config.toml
n_head = 4
positions = "rope"
bias = "none"
extras = ["capped logits"]
init_std_o = 0.0209
init_std_down = 0.0
lr = 0.00957
schedule = "wsd"
Each number is 128 + 32 x the weight over its row's rms, rounded and kept within 0 to 255. Layers, rows and columns count from 0. Numbers have three digits each. The size before them is the row's rms in percent of the matrix's.

# o: layer 8 attention output (transposed), 256x256, rms 0.113, rows 63,127,190-191,254-255, columns 0-63
# v: layer 8 attention value, 64x256, rms 0.138, rows 63, columns 0-63
# gate: layer 8 MLP gate, 704x256, rms 0.121, rows 0-64, columns 0-63
# up: layer 8 MLP up, 704x256, rms 0.127, rows 0-63, columns 0-63
# down: layer 8 MLP down (transposed), 704x256, rms 0.111, rows 0-63, columns 0-63
o190 109:113134089123128079139102115158127120187148076157128162101124127194139180147144094117128165144121080140049097138122133143088114145162086158185072158127126100096134149210138110107168114132166141
o254 103:144107136156168135164141133086149137090144161127091040149150146086131116104108085140124119110161160082055176149180105112063206090108152129148197115108196136180094127168127156221113179145117217
v63 094:141155143137172152126093082146126143144118154135155056073131084140096111137082096072161173068146146092170141120074066173177092095131165112092192107168128139117153134077096139091143111109106070
o63 096:135159148165112133177116100092130104111118150118029123105187140124133071137102116133109147132097182168095148089153076168121093105150122098138055165112147139112091148094167098069126118134067136
o127 091:125134187144122184075108117184190141154091129151160113118097102128121180118121139099090146092117097082166111202157078119097134140064180108138098133133102124134155091134171069138124164033158112
o191 119:091140110106125086213102154100105108127130093095086066132068134150116122169146181137155114102156089074098113076124158149125122126166112107120126122137159246072096153122055120118082093143149095
o255 090:137183142048117140116074065048130114137085202184115163082147067127182105159157141150139139166148191161113155132126120083176149143134128115126145127143062124098134110136152174131154143158130128
gate0 106:095133070159158137131169111103116130118118119152112089128122156119075115175174097162156110188174086082061114140134144153118148130107108193171112142117085129167115190120143092124150089095131125
up0 101:178124110154095104104137098074177123109102109157200123173144164102120158124124121130139158065141135113088135170124130157159117184174142160161182111122111142157125118155167173107059059161121140
down0 102:076119129129163124077167103134098157167147094151125185076146176113117090090164061079101138103167134156146150125132090108122150078068184152031135112083182146163160166154140087158140111141123122
gate1 100:095090130092193165093114144172187102154125124127110120162176199138174113128161110108149136126140163147052135125085168140156103145121119030121112103181095135113112170109083137100119064081168131
up1 096:125114157148106203172114156150147158117162151124115120107197107163137135092133121187151085096141177143127105076134116128151157129149127093155099080203106148181119121087106125180113103107161114
down1 097:084083117109216163125068125125126116119101116054098171108196092099170090153119134094121150112161167152142140141166119219121148118165104106092134097123138165137126109115095110141092082162150170
gate2 101:165189125159136131200128118119106141141125151090065160062093084110067175123105132084106135132137138086136105144078064138221168163149154081140159158147120106116119121145139142119142127105090188
up2 097:119104102152128131147123179211125174072053094104171115070114141114100149124144159097103200148142140112161039116116110080159134163136200099124121113110081105134189135116151164111141145107156173
down2 098:168166125158122109156144144147095111172158165168077184130113140156133154132067137079129177112138090110125086161135122159102124157179171139114120156100144131104138126162162119137040169066191124
gate3 102:139131067193145140118170092166156103156134174135138180210164104080099121116165174164150134161097159169164104153142158144168140105138106199181128110151097092117131170153147172108125148058101121
up3 102:134124110056153100146130122117112116120158093152135153132143115116136142129105101147125084083181115106110107113105119123122169061109122165119162145070155163162181197144106139115096097140133085
down3 102:114124223145180142150143118122135114166122079151147130116101158138113186116048104091163170119141096132133155069083170151146083113186175118181106121151137123179121107155162155098149094127097189
gate4 098:095206118129181073109108149129162154122167115117127165106139104118120153126149171141093140065128122094116127129117133156135139112114158106142070099134107093117118123193152104134133127126157194
up4 092:168150130148106148114125092139087153136142183127127125208108140180144132137098172131121104127121149088108132146073151109099102163171114140093147116165131155068184159081134128091101143144099160
down4 098:168184158140059179127140190133107147121083172161149184093093118081128166134141134121151141117166091127134126119125124119139182165185159136177102148146088208090089099055108144112126126132108139
gate5 101:102119099137062102051103172186133077119187113163085107129158133104236146068096158154146136139172096168065154128145102134107108150123158099137159170110140148123096105127173186122177123121125107
up5 101:142111121197114106126162125165153197218113112108098198105118125127112161088132082090109074124157166089062111103126169114086107108124157156084153140116108152139143095149126085106149124072119093
down5 099:071132123143123113131162161161089104162163160119137148140127120121137106088183165152069088126128141200157091111140110115182128134155180159133155147125159138132127103035130112166130155177113153
gate6 099:046140080119138104132100120136126125188105125131099086173122167169131132132117130090120093148112110172130149104167109043081093102142116128037113048097107069088092155128138109106053170151137121
up6 101:175104121115119129184073100129126139145205153097153138140134102115096057117125129185113114176144157138110060151176115120149117090154093140088164118153163104100152117140132109133170155102099157
down6 100:108101164168137111135118179136168144187132094061092160153106141082123099160125116151155129099131126121093142096159170160146100131170108087100084184165133136095120161084138140144156109139131146
gate7 101:152158091186149051126084131166115142156122158149112086083187103106142109159119129095141146178163086148114103135147128162143072126106110083148121125184092146083155084158140147092163121104112064
up7 107:084125102098089085100148121071165116160160160159170129124085076126131130175147115171117109139149140118168109105188098145121099105128124143153119108136164106177137159079087117050129105147180076
down7 107:107133101097128119114166133115190151126107130159134096109121172054136186154072133124081101091154152099110129128149167139153140134105098136127136101121079043113115132065141127126128075125151048
gate8 103:101114109118135144103159165122121193115126107138111161178179163109137134072103176136104152072088143155170144087134096180109112130127118085129151106143144162123135141180162068133124139105157056
up8 101:125139140141123119095095145091119149120177118108143168160097050087119206146099096132151101065224141119102096124155105103181137118108125110149142135107124137140167060170149080084118193127151105
down8 100:123117171151120140040120080143121117148176145203152124177149154051118099146086106167129117134128153103119130135142127151063180130115124103146120093183115096083186091166120122137095100162111153
gate9 095:069120156109136140103119098109138153139127153115075101217118108064108061146116104135110063137133155120078154152118149138124158110237060148150096090075139116125196098175101059126088147099158133
up9 088:128086171121171165111089096087108110179128121122123124114103086115121089148120066091083152155102150184061156134148135206076147141160151122153129213099178135129114110111124084070091157124106131
down9 090:126193209145103106089131113169152119154047153133133128165083106154122121095173161180115140190122127160161120111134113146183162151102178112104129155176112165151188133115142144067098099081152143
gate10 102:085122121207193143126134146124099122091183070124144145144112140142142180149138111136089127102138172185150122153115140136171090157140099156123124121097107129112102158136121163114143135126135192
up10 103:140059213087109165140090098139132137125134095123108141099132133157171061098120119076166145104135130199132151120065126132136115170159068104111178112129127093089074140130139105151094144179066119
down10 099:120206102140165144126164128123094114075039140101147114074133142141124104172114113083121127104137127094203110134096165110126139151081165138133166100096170066133089114124110141136115103153117128
gate11 098:184115122132104067192155109108029107129111177153134167150087111135119143094085178173149086134131133157106103170087125145128072125128166110121150119057150156055115111133142114087122155165071136
up11 105:106135162059139136156093124115085125122110148126158117118116119082083136105087204138089111135129099165092164159100142150107120093183093107117132100059111146184064070190099172081098089145132165
down11 108:104125144170139123099106128159108172084088106100102107124148155118132103157087192147133108175085150187120155128133056096164084128174136107137155125146115127163160099166115123177128109118116141
gate12 106:122127057113123122083140183099074134090141144083125148100134148113131082170128113155110116099116145136153130142181171208157129078220159114156133156146133092116161158146155130107132105142133141
up12 103:088135152179129136131161112159110121080118157154209177137080107157107106207086058167062152188144108130157137130144173119157142121157115134172079063184094097138192079104142153121167127092043101
down12 104:102113108132147166158081145154104062153103124114210120141122142134062200112107168095105167039091182136127128086093213088112090165123139094101167114140131163196093144107149133119144196121183175
gate13 100:149130122159151134122164147104135173174116161138138215124142136048165135116092141122131144122137105096117151117135090129149109127170192130144133114136073133165132100124117161116159102134135152
up13 103:055105056168166118104115109142213183163140144145119186119177125091117178107163199025107112155144212050128142106147052140098177152094127104123099073138074137150115067110132146077130129110094164
down13 107:196103139114185117137150098192179146121148160161153136087182116068151151156143124090125119149172135128054154123155111149101089100082123121075125117143116151176104071114064140150094159124147166
gate14 100:110081114169137103159183148112096077152153166132061124126127132087090074158126064114102084103092144099080117171108092116166162051134131177180092199158109072102081142123104143166104115069169095
up14 096:117069117175141188091090104137076186094128132113143103139117123121118129166135109140131104197173113135119114144125141122075136117146139130098105149130094121168069106171082123105091149220071153
down14 099:133138103099064174131059139165157095136142104141140078144123162126125149145136150173072199151124073096154143113177138108109111102136100186063078104155078169077110155120103150091146118160106050
gate15 097:149127146124173108122105173142090080121134135126138116155158050053149178156149183101183099159102127197093142150135158124141113112102099156144168066164133094166059147146136109167137064066098166
up15 095:080099097129128147144145100110123162098123068139140171148092119174085095142171124132164165116133093110120089166120160057170184157091111155115104146083142110112169151098141152156170152120099045
down15 099:156111131179139127088123108162185178186115168089065124079112176091075106088125060088129133142130167146113132132128179100131077158153118109101122181080084117056124125125197145119168144108106150
gate16 094:138056107150147103108134133191158142155150125111216126146147107133164108102166118141125123115142081140123086096109172140192133086091150124103139129151129120113099160103104075113168160137126102
up16 096:124135112182048175154113127084132117063071140133135146107134085084129133099121131123134119126097179175073131141104150146099116129124086210108151139110095167141183066143153192102068155091130095
down16 098:144138051127133151163154193121126117179036111115105164128132118087057108194053065109153114147107115105135118109093132097093108074095157167160116108166067093107085099104163165157116109123145126
gate17 098:099096153173095136167164054132135185145140156116090165145073139149121105126156113112162096131117165137091168102165102137051121172160120075105142176152156110144120087093163112160151172082109142
up17 100:149185159146071152169094163095115134082137140103094131125143141085117119106129097147161122164062147125094150137156084070112213174103122122126092100090122146077112136144083154135094136130185097
down17 102:099116208098154188133095184098108137098115156103087167091085098148102127091170118162152084146123133155158137149145114145069131088150144116116106130094088110129205128178084172119125150186035119
gate18 094:138188130150073123125094140118111138055100157046097133125094120135067152108122131135136124157126116089143073154107161099087195089118172121135127109160153149131107151115154150096121078096062098
up18 092:158112145096188147152149116109119164155118082184126146066108134099111159116140127150144078157202108139101106121180148047090096130119083131128147060101082157087155175199133116172167148113146111
down18 091:147110137151060174135127128100133115126084113132124130065103149094157152142079112078091175112216165066128119189158110115158119160118122137079150111126088192077130047138129171159091149111077152
gate19 101:094190120176152088125102093073088144159081077096133185105080132149130132137142091079130111156102141136098118129115159082193164115121170113186153119158052086080088162165098110175072090122124186
up19 100:135131054156115119138125125156136187126096142139106072125123136076141118110084157170117105119145100097130160192094143073136124174159114077103102083120134116153146119124136159100161098171143080
down19 098:166133159114130124130172098061103101126122116109125161109094112193121154176135098062178161132110177132107135108161116158158198084086102125126172162146071049139151140135120156142093162132112145
gate20 098:114125099112055176096134097102140082106199118136105119143113159124119111097092127114159073114094149140156124083133197145158159153112183100123187109120121076083097181129178118081091101129102079
up20 100:140094130102122122110153111159144165120150118112059064109116098068197097142143162134136132123167152164113106127133146109158110099129065092189082066135129116159105120140127122151127165090106130
down20 103:134125114108152138041110138101097124101109171132110127075158162198141070140194132139117135159128149107073078206111147139166150200166128140125128141120125115158123147175164093131149118149074100
gate21 103:143100108183158125102101115092124131161177124173144121123094099146137126115145175103206112144110134111153191174152151081119122168136115138203109166116115141166103097121109086152118155141156070
up21 106:192136157112131154152140124115010119168132130155134167103075134114197115141087141152096068145148156112074100095140069153133149178167138130124129122181218139118161114176151181090105103085145127
down21 106:109098140115130150114157090176099140175112112132099086103122156118142101124119154137111114124096191073136148134136094120133184106122129122151094137191112151142140120109107150140187143113130140
gate22 099:181127119132080133101097133142132156076138143171144144124219132123095171121121119083118082114137142164100180095122093122159110124158124088151127117120151064140160203136154136092149099050136102
up22 101:091178161133089127067059084156164105110105110130100151115104114144118135128079187163135102133118135070135164074120107101179140156132063143191119158141098089115175120123141080099139131096124132
down22 100:110131138144151079121148109121084150120082081067111115138138139136123134108096154080194187077106147141082148162093114077153163125153040121128062150181144071146108095100059188122110122105100146
gate23 103:106123157140122119094175144086144100162133077172130147154148182072124169104145108154154069119122140196118099180118143110158134106135137177115129141156094177107135161164186140112111011092118152
up23 107:113064097117133106152140100113189049111074167117112104091112075086112125124107178104124108109107095145172128138095094150125114053127178193124142094158093086173166163155108122111088090200121149
down23 098:185143099140103122143122103118177142102105122116119125078117112031119140127163143107141150060099087113120115097154057163116107070123133135111092142103160081118111161099090127112127105176095109
gate24 103:075127114183178079156145111105126147159177130122169164145134115135102149122127099152165104088165090116153147140170098118102164139104128116107172099162101127090112191160142137123118102167122121
up24 101:119185051101116141141109169101103140163177108090076168100109043111159131125091159115137100093138122134120068164165060083088144140127178086113117110100124176147130137112193130147141093104127086
down24 103:139177157131106096164130106110144152128166095155094101131077155165104106177086148150092125137120154132196121175133057123092095148118165148119078150177118073098162142140150104119191170074132129
gate25 104:093118127112201158165147168098157162082181129100092107155132142050096205177123173119135168102049136124173140114115098098167139110130194074085129118046120079166140159127140072112130116082120125
up25 110:151169138131156124172054098106090152128141122106150197163161150116117085153165176074168131163112127090133110123138115071141064119121157106087108127119126142153144139117150121132171141168065138
down25 107:108112126153216159155066122123104176135100173110130112142146119137126121150180181101158073116079135074174143108138102155154135135110107144065122112187104119077149217116168084142142139123107078
gate26 102:120147104116127083151049119074145133165122179167188149189095152134199159084066192083129145142145162176120136100098118096109098140153114075094084128199148095142132142046112155197114134107115121
up26 097:119139071152128083097136125110121116195202121070111108146145129111171204086176195133106113178089178160102198094140070127202116140117122158061117067147116102129145134095148114078141079086186108
down26 098:157150172121089086128095162173168053170094176120092165177145176173143139071113187131101128104174115122163159177116104051151071119179105127054166089172115135155117085129164135117096122207142164
gate27 097:084122142140161101132147144150114082109132132117125138190136100169109127070139192091137140125130082124147155130109233163122116134176157149081145101141078117183150102119115087145073168140173093
up27 102:145103135150113112134113144125117148157078101153136128122142178099143133143156116165178154176144178126148056139164134094100060143123107112081107126091158151125065118046177156139127115129127136
down27 096:119144164084150138113157118128107125142171112107099135139124161167082067115112141139144139134175156143078134093124130108166116123136108145158139160125124116141095135139157120196138146102081169
gate28 099:045140092115117171128116210101124108150113131136151095080098146155141152117124147139109095130161128119133089115184145150120138082099110111071112211146108164130137119120155113123112079142088093
up28 100:105169128120125160113138120137096076171163142114186109136135142160148164125191112117121096102134111162093126152104083114101155069101115129170166076119114066147079141092139052121160063127161130
down28 099:144132107119078119126154125094121103066186151139108114159137120184106098140096090113100135155132188168139141119154142145095140115122169136107136125168093110152140138110083061036111112145098142
gate29 105:115163025087142077131137077124146180108135130137155141149117149125116164090128148120109123154098101131151181120144152154103103155155148206240165147155089123162185132091123149071123183142114142
up29 105:145132089119145146124136113121131148127136162133129074113156171105181141154107126115181075173146158100203099093097149103080122113113090099085173144154103144132120083089138159135204161171109108
down29 104:026133098197095155142145157166150165068099108091161150096153136102142115099093157088162176106133133161145168136117162143076118122177113145095122068118140098131180159142162161168178078174124115
gate30 101:142122074099114033072148085166126150090154169180148192171078154119072147116145099169140108121148154099125071226171151106128188156145084098111081088125127107124101129155136110070065191140086121
up30 101:060126158112177133099122076121115118195137103050134089118160119120148118158092075170101100125133085085128129119119116105136101077111064137145166139168175137128124080166141083148217131134139117
down30 097:164153172084135118132143115145146145128195109107178154144108135125146106134103159182139177130117101129090206084138163148159114153162118123154085158124080180155072117139162168118159110087186111
gate31 098:161140149162140156095155110090191129062095134087110143129148095117118073144087147096118141149056154112194115137114139157139119101044114112138161112103116107147066160072119091095128165126124085
up31 101:108183113162095068148069163138122127099106104102158141122100112142132113135086129108136115119153139134112141111159132143112135088098140122209101119123139121148166156104107132132055174182154147
down31 102:142135110169184091091073188150147115133096142163166125176123123161132153084127134111159070157121106104162093118195131178120109134142158167128132092122118113118093124187073113131135055173084111
gate32 102:088148104113133074108095099116139169103109143158113111126097176145110033185143168128147114097102145078105150161083125137147121205140158097085147087125096147103140130110111128088092155196123114
up32 103:112189140101137096093139136172131100141136075172085073054071150100150118146140090051161127112147130146164125129141139147205121129096052158154132108162095111114103117125163165128131152144191172
down32 100:124133092076102094141171108121111164103089147134133101109054121158079158098138134103073108167134167133100158144157078078158139112107177112103187066093150106094082100104193073061151139102155146
gate33 103:098118112096127121126063177137116111099118101160130161151138128074136130069152096138147158068153179170099134174188085126123066077101164076087111125143177108133102147157137123184179111130119080
up33 107:178105135134095134068141178127125120055104078092124142102112101159137175143136051139139154135181122122098098186137078134115130127119106169113148181157145080148150063160131155142132203136085118
down33 103:125118117158165123153163130216179160072136140101085105068076111171125057134093145133105129121062155114102127085171109153092109059125109152147135163105103143168139152152150179108098111170090130
gate34 100:104146103169101161151135134117103106093131121132103007165111105150111170093160178150174072071130129159143148139157149131179182114115139193105111130114099190058182131155091140091117104163136147
up34 096:155164151212126153087167124126157212166165121093102153133117165111129129133114115133136128148132153142160107095100144152140091084040146105149216159097144108146159141160123126131116101068125184
down34 096:115143117087146151107118078100179124181105088181189119097126115145105112129099114142092158121082161072159123088120133085093188117122142118126108148124118181170137117112136223104056105090182144
gate35 098:115131095155172147105087084100132138141109147109180149116044118143169146152093213150142155099161145148110105126159185124099123130085127136157152170129133105082168178122155095118140169092139105
up35 102:122152158145131160127149144110080122109070118165118098085178111133092101099126025117168115137191134103058121120119167160115139112134105136185094147145127114126072124147133119105084176152157114
down35 103:132141143148099156112108112104130134134153078121166084089164166117085114124065076149136120099140111122109127099125091178117154112108147133115087077117132148140104090171118132141185149150156115
gate36 101:115150121101131120120157120158136143182118105124141179140087126147134129142090121151164119107068057138085131102202130149067146157129148194140167108092166099127118108118102150130067120110049122
up36 098:126232140134138133101060188127100149111124125085140120125186111072112094125088135148122133143079142164094143131080134096138133157143094165179133133145138086121111172077124141082166148133138104
down36 097:125101150160138119102138108077130128134128159098107108110154160107140113170146055117193121119110117138132133162174129137087127144160136151105122093034117139120073155069165155086107164077147135
gate37 102:177179081101098118134189099151126082141161122126127132175098119152178186164155117115128085132148095216149154147124111159141177130105136127175094109066129126123169134145188152144142115087134116
up37 099:132146143072139149138158142130100138155108089183098154140098107156088121096124122177160149139180163134176131137121127131093120084156158142176105138097173094160148153116128117156135176116139160
down37 099:109170156187205146117114131111087109109105138141090120146149140138169089143121130147121124125130123141136123098071147162139138098116111159150169139095175136127088160145149159146099106164090139
gate38 103:100140120162134145157108096122176110112108161178149148066092084091170069099105150129128050139144101141176159065096134146129124179199109162157175188136133150163105114147165108112180093121108125
up38 095:138092112170154142154148088154104056116083094135156145111144126139150108101107116110125076130117153067118149165119160139148109182152148127173095131117087148137145074122147137141225146114104153
down38 098:103150132144125159130118108112147063101111179159191133103111114107105061201110137114152076086134080106179130147115090125172145195189118147140156144158120115065125135121175155113155139130118175
gate39 100:116079136144164133102098143160160139067159138058045084079114108103105125158133127127062201145184219104081088132142169102139133151177131092098126157135124069087114143134138110060101160100065118
up39 098:154127088100117086105134124113117154167150147100103177194133127099105118082111187121151140106085139148081087119108109109117150122085151128154155102146119185149106161111143140085126115061116119
down39 101:156134142130102185128182167139128183141140135128078161135158114168181091084149174113165125122156132114108073169144099129129091108122149145063115118158063155114144136085189143127096079140162135
gate40 096:160167172118131101099100171122077098123117104120134124099112156141134112109128104146113132109136155185120068115125152132138165081087153101136127149151162120113113155123098151128181101133092140
up40 100:124093141145181114105157138131068139148106182165105145161127185078091108175113159086093129142124151191107110104125088172067141152113143081104187113113090104112061121118121140117140150167121168
down40 099:170110085114072096096154126208174102113078134078149149170137139120083151099141159119091111105157067128122076120099124163119123131147147051158052131124082179116135110073145175125185089113069094
gate41 099:085115104108187088167095097205047114231180117099137146174172140156128111098116140157099112098126148115091127088126166130167099123132113083091121130152106104080132185135128145098150111135088084
up41 096:112048115135158165212168117195134160127117149130082091109146138069127108147125178154144142085096147087160125082101166161153117106144116103109111167139123129160105166089151139130083147143167154
down41 097:120121161116072166145108164107141111143155164129145115154099163148114161117088127089113188088156144070135129098123120184082123139152130166081134198169105183127165109100071099057115168090178175
gate42 100:134127079159088194149114062126085128182147142061136103195196181095088100151133214136074112141122138163163140140118168084116148122130120150129059089122180104107147160120100164132127153119117100
up42 102:101176159125141148119181148093160101072137096107149161059119118119055132103129077140131185124190140056159074078101153156132141132143120093099089112154106104194139126195142182126128137135126166
down42 103:082122133151135206095143096163171181120130128102164097088121103096118077080132094136128164120183097150160125088170143135102124115119146156113105084136113102116127157114113128155163115103107074
gate43 100:091054087087111126125159142109158093122162088122192130169105093088206059152152159166119162149087107146175169125204115123195077148113098119138161107187083085098121170142139116127172178166112169
up43 103:173153114110104173162070145071157137119106119125065102183115101121143084143139136115147129111147177154123114092143119117181178141135163149105129163185106142110132145124184188106112127136182141
down43 102:133194183123118148166110097133156175114074138152124160147125147170126138209155071115132135163107143103148111125142120096087115094139127103139058087098148170129118150087151126089118065141132067
gate44 100:088081131121119102143165137129139102143092135114126168190140138158100138129103081115143116122185143148076107098141108170072056134095180148097144120144106156096168124112130094123162103128122081
up44 098:133089126146136120096142077047111138112087124104145125094134153138130074161111097119177124091111176174150160096166101148147145078172127085128174132136103150020130125118132188168149100077119122
down44 099:055134126201147137179158112189064166177157103164138091133103153076107127074118113174140124149119094132132126180096153084195158144166083191156091157128086167120183127133176128122149111125134133
gate45 101:130166120136111065142129124119123130099144153118149129149102127135201133064155162141119144140099112121137169067140179142118168148140186100174174102059078173161160122069052120159126112157130099
up45 098:121189114094116112146184142125067134116159143121130171139086108143118110184146099114114157187160132140116106125113110075081126130137217115164133118138133138129140081135084166055117122146146136
down45 095:142102143045144150125103115156095137125140156101126107135163177071155145110102136156147090096114234100166078147093107098164148174121110111157046136137123078122147135121098162101071184170129092
gate46 105:189147141106159123182085132189132161094105178170182146130150107120120114104121073076173119161129115097223099108089138141144143135122118106172122135120145084114106112107135089178151098157114104
up46 105:076122095150102123140093132126124098140122091075072127129107146138119150148109056160109073104165139172065131126193068142107120090078116113151138061095023156118158124112108155139157180087123145
down46 103:143108026137130133099086135127146101139110096129169123106119107150124158119139140126087059172173123070081162054107135117092081103148125155134168079069142160153137113140208100137110081150056152
gate47 098:106129147186140082124156143114084125144112159146128115070151090134163182145172174117130103131145080122073099110142163151186076129187140090113196145111144169121115151085069122068134058114142121
up47 098:150100126164082166154118085151127120081093147163136176134096156101157108168111105110155126148133138159177098151157066135144157145119077092150104097172124178133171165188124167159140118124088109
down47 097:137130160178114152136121177126133179158155151140128167183095122137122115102127166082081170125126132118099156123090189072138150165114179109150142123120123147133101109135127124162084091110145098
gate48 094:108139105164153153212122089118175134122141205127103133123124078088114144114208153150078147139099157094176090162101125087163097156125143162150103126155095138134149195072149102155144166170124094
up48 099:187132118141163105168086158164133109144145147185087152113168157139116100182033089129148126171177184182167103171092087089149093177136107120096169123138162169133112125150144108152168130121138183
down48 094:124083154156147112148163102129122141168129198095139176139121136060146132124124102126148148173104128129071105218149131056112129192128089127069133148082089094154050142091168175142130139091168148
gate49 097:091145155170108163147103103119108136172105092148168111143099147115093088117150134151101131122113143111121092092134158141097092106081119148174158081088118129136090188093144101146140170180170083
up49 099:163134101158168114041122184169164088140188135147096159130119139181114113073126092124129135142134100084157156159082133111135147130175193125121056143068149132108164118193134150151118109090144164
down49 094:163113164135130126140084088143112138145116195084150101119104141154119160151131110132161120125096063159082134143109069171156080156196117164108141083070088023085178110103101138095171132096159094
gate50 103:151144152172054122114166140161146089149108116138163144098131121128091158128148157124104085130121121117122143072120186149189080140169144147107113110073135158150177096157105107190109092164084088
up50 107:103148115174104105145145132153093105137156151140116153117127125177153142136154142138189106103134172131132159062159101142142089138145127184122133142164120186114103144098119166098170162126154159
down50 105:141118109127114110075086075159177114122181064187096172098141144180182158131115139149162145143130147118142187095128159086106137140106155174175164083126164135123151130091134144124160069118145131
gate51 100:085146056150149124115193120124139113120142188145116144149066074104107132151147190078124125186154105132160130099124160167130067096084150101098129118116150131144135156107130160161095151139081034
up51 100:154121077100141072108179097135130090145115123160093108115111105117189069111168093120150127231133158097157084129145097122202145119095132132161116138201124186110130139141167159135117131150150118
down51 102:238153127129138127111154134121118131107120137163152097164098147094183095138129080142110090151171184094113110103119082142171049055108162120139114116155138128089150147149126092131118123162142135
gate52 098:105200116143140113165158147191102159113149140181126129129090142136076099139107165109098139122067212179083086120075159094150107130085142130105151136141109158120126111109147210131089063137101114
up52 100:152079165142128130100084075095181176162175136155135133093161150107172129124180131134154101059175063126204071086188097174162094177146147126107166114091151114129147105101110141101165147151127148
down52 099:104111197160064107123123123126076110127166156183154124099120164142200155116184054114146120118132110066201118092130103093161149129147132142173076107131107150094137135153074136152140177146182180
gate53 101:140104047160128110131106100088073125090035097146156112162103139072121240129135206125107120121087124139126163175171127128094142107133167171092151084145127110132081129083127150139114111119097080
up53 102:127091190081153104118152092159148046014146074109129105107115071136170060083204072158052064159125116111069116149119091141095095113078113116088140144179170092122198163138178096111148073166131120
down53 099:140089129103127166102210139102083091125130107156080089149149106176140177167147020139110132112167133159092076130101126094170119117136137115191131103095151124139113103115066172065128136112191171
gate54 099:139164105113138124122088136103122107009139141072169107130121093178120089124117158142113113153112152139177167145076103122037129116098167102108146114191086132132143099124131126101152137105154124
up54 100:123083088079161072151102103143096143115136155099079162079131140149113152095111125084106160165093108155151172115091144144159154149151144115138122101123119177100168115104081122085113143141119167
down54 097:147064113090127135061104070106137119063069138102157083107130113174103115149110110105143129113126158143141126156144106113179144074122100137116135137099153039129118236131096124113134114115109153
gate55 096:142109141143093119122107171085103095149183129137106180060077125154116148083089142095229127150150146095073084087105104047153089115116183096111155139104154108131125111132111165134180125142120190
up55 097:126108099113132130094126173156095106126149164090147103152064145186100144171150114153161097121099105144092169164148124169122159145174135129160109131094161133113135113060133156085150086159124132
down55 096:164157110095129131109143135122049075141086104126115142145080181157170121150117100108150101109107161094119116143088121149083116132145108111109081169117108158164107160147114089146096080132125089
gate56 103:139115115199100187119110105150143100125115203110176122180151141052150083073126113106147110167113109133149143222121127115126145085142084105190128118142093054167161146127131092141160182149134130
up56 105:117179105137125159096103127151185127128168101153149140103034073093113119121134129150197128134125094086087087073147201110099146130104097190148155128137080155081113131128117122112117155104126147
down56 107:110123174112066176069124133164141047152131118131154133171091097107191120137141126157180173106108148086169151140135158152131149136162094161138076143107090053083170127114139145155082131126089131
gate57 101:188171074157083192134125088134160069095152139191114147080161131102124107067111172102107203058164155116102141177076109102138129096160176131152182099166100135169141139106098055068164206140132129
up57 104:150091108189183126173082094103066133169172086092114136165173131070162150129103156098131176120108137138178153136153186155173119089113113093135099116129172150110156079132201073120122130161180130
down57 106:151143136160138162123130157173091161132122091204136212069155141156075201131141149105148114107122067197132107146152129131168141117145110188122171106064170100158146122124080170108113097065128125
gate58 102:146188089108083149123123133115142136141174167129147079184114132125118164218105117100103107135149022151115151129134136112145113102153183148141119112169095115123134113194080149109089129121088126
up58 104:104111087106102115107156150116043124128131086131125086131076109116109103167173098082093135117155154156131095126115142094095153127100130148129078077131122134117043141147156116120143142090125135
down58 106:118158076124111170091135123097125091150127175084146137141145137115163146171138150098127067095129134155110122099108087076126130127148139103090151128153060101164120165134180162110146133154169054
gate59 099:124077128130150096093090138120177150108102104130188108144091025080113148157150102136128142122079122107086135107173134165196129100112098141093148117145107113081081132096144101122110090143123146
up59 095:153106116158158110186132150114093082108140116158098087067141065177171100108132122084145097140133070077170130135114112102061140142084197096132112106116129166197156119154142107137107141103127105
down59 094:099121106169140131130101138127153106134091105110163128128135168148125118096119088073155130149218186125137142102119103092193145115120145108119145108094187166169094086125108102134166089125059094
gate60 097:113156078157128101178101150135177112106167169118162125135166179051073137083102153122147112109101102131110104056142125121105104134126117110099109099148108082169166154099088122136118112126180138
up60 097:079158112155155130124067168093173127089095097123136081051183108112170107119109197119186132128099083091122134175150151085086150127153164132118163111143112112158142176081098124104129110133128118
down60 096:122135103133082131093102117065151128103126138088151115142197129161106135120160141148149125113082139161148111095126123153140127127192167088082134125225085108120155106075128115181071141156110125
gate61 103:076150158153055171128115161122176167170181121134148086117135118098136089070135094128141094170106117098149143143108151184074097125152093106076099117138087087121137156122107119122078185180203144
up61 098:123141072169118146125131132080095142164178176137128122093097111087121138049146127134116120127155044145153131131065139166118142128167123104115090158107118133135089139173128102143110168159129158
down61 101:102117150086150161068157163132126083115176165132080138136134111123096055137115162135141145144151079175162141123089136154108120127077141081142164094119126155101072128139143134127111160199103119
gate62 115:074155100104167082114144150103114154191158074195103171101126145098114123110078098149132104185167071170105127124128165087140181188111064124065084098168137148090129074141131111147205149161105164
up62 118:097166126180117168113112082082171163176213129093086116147142125123159128093137194078067172166126084149092111147077165104200121174150179091068140137120115143106191155096133125183093130087090117
down62 103:088074143058149121172161109158111144133186135165082170104141093117183131126120139115157117104195114179101117113142142120153150155109096088102197069132158104153113130162117133138154121094142164
gate63 102:096152128082128099156134205094136093145121171154156102138079197136078102119109156125117150135074125108140084064125145096094114138160147146086115088160134128106141211133079145173130184185130101
up63 099:108122159118163158044138133194094185091073154120128170130115109067141141147134195135153161107141118109082165110142171114143085079208121092174135189127143123164145173164117149120134116165119126
down63 098:152161133104135145104134156112099106139121174177101077084155142135114106121134144162137094119135158102109189128099138109119102172153085117183094150125177138086097156157163189141114064077078155
gate64 099:120121099150191153076141128153134135104143101194147138119088187109157079155144107164139074086132172178103154110111135145120119122128126158126093125135091166123103125126121094087172109081134099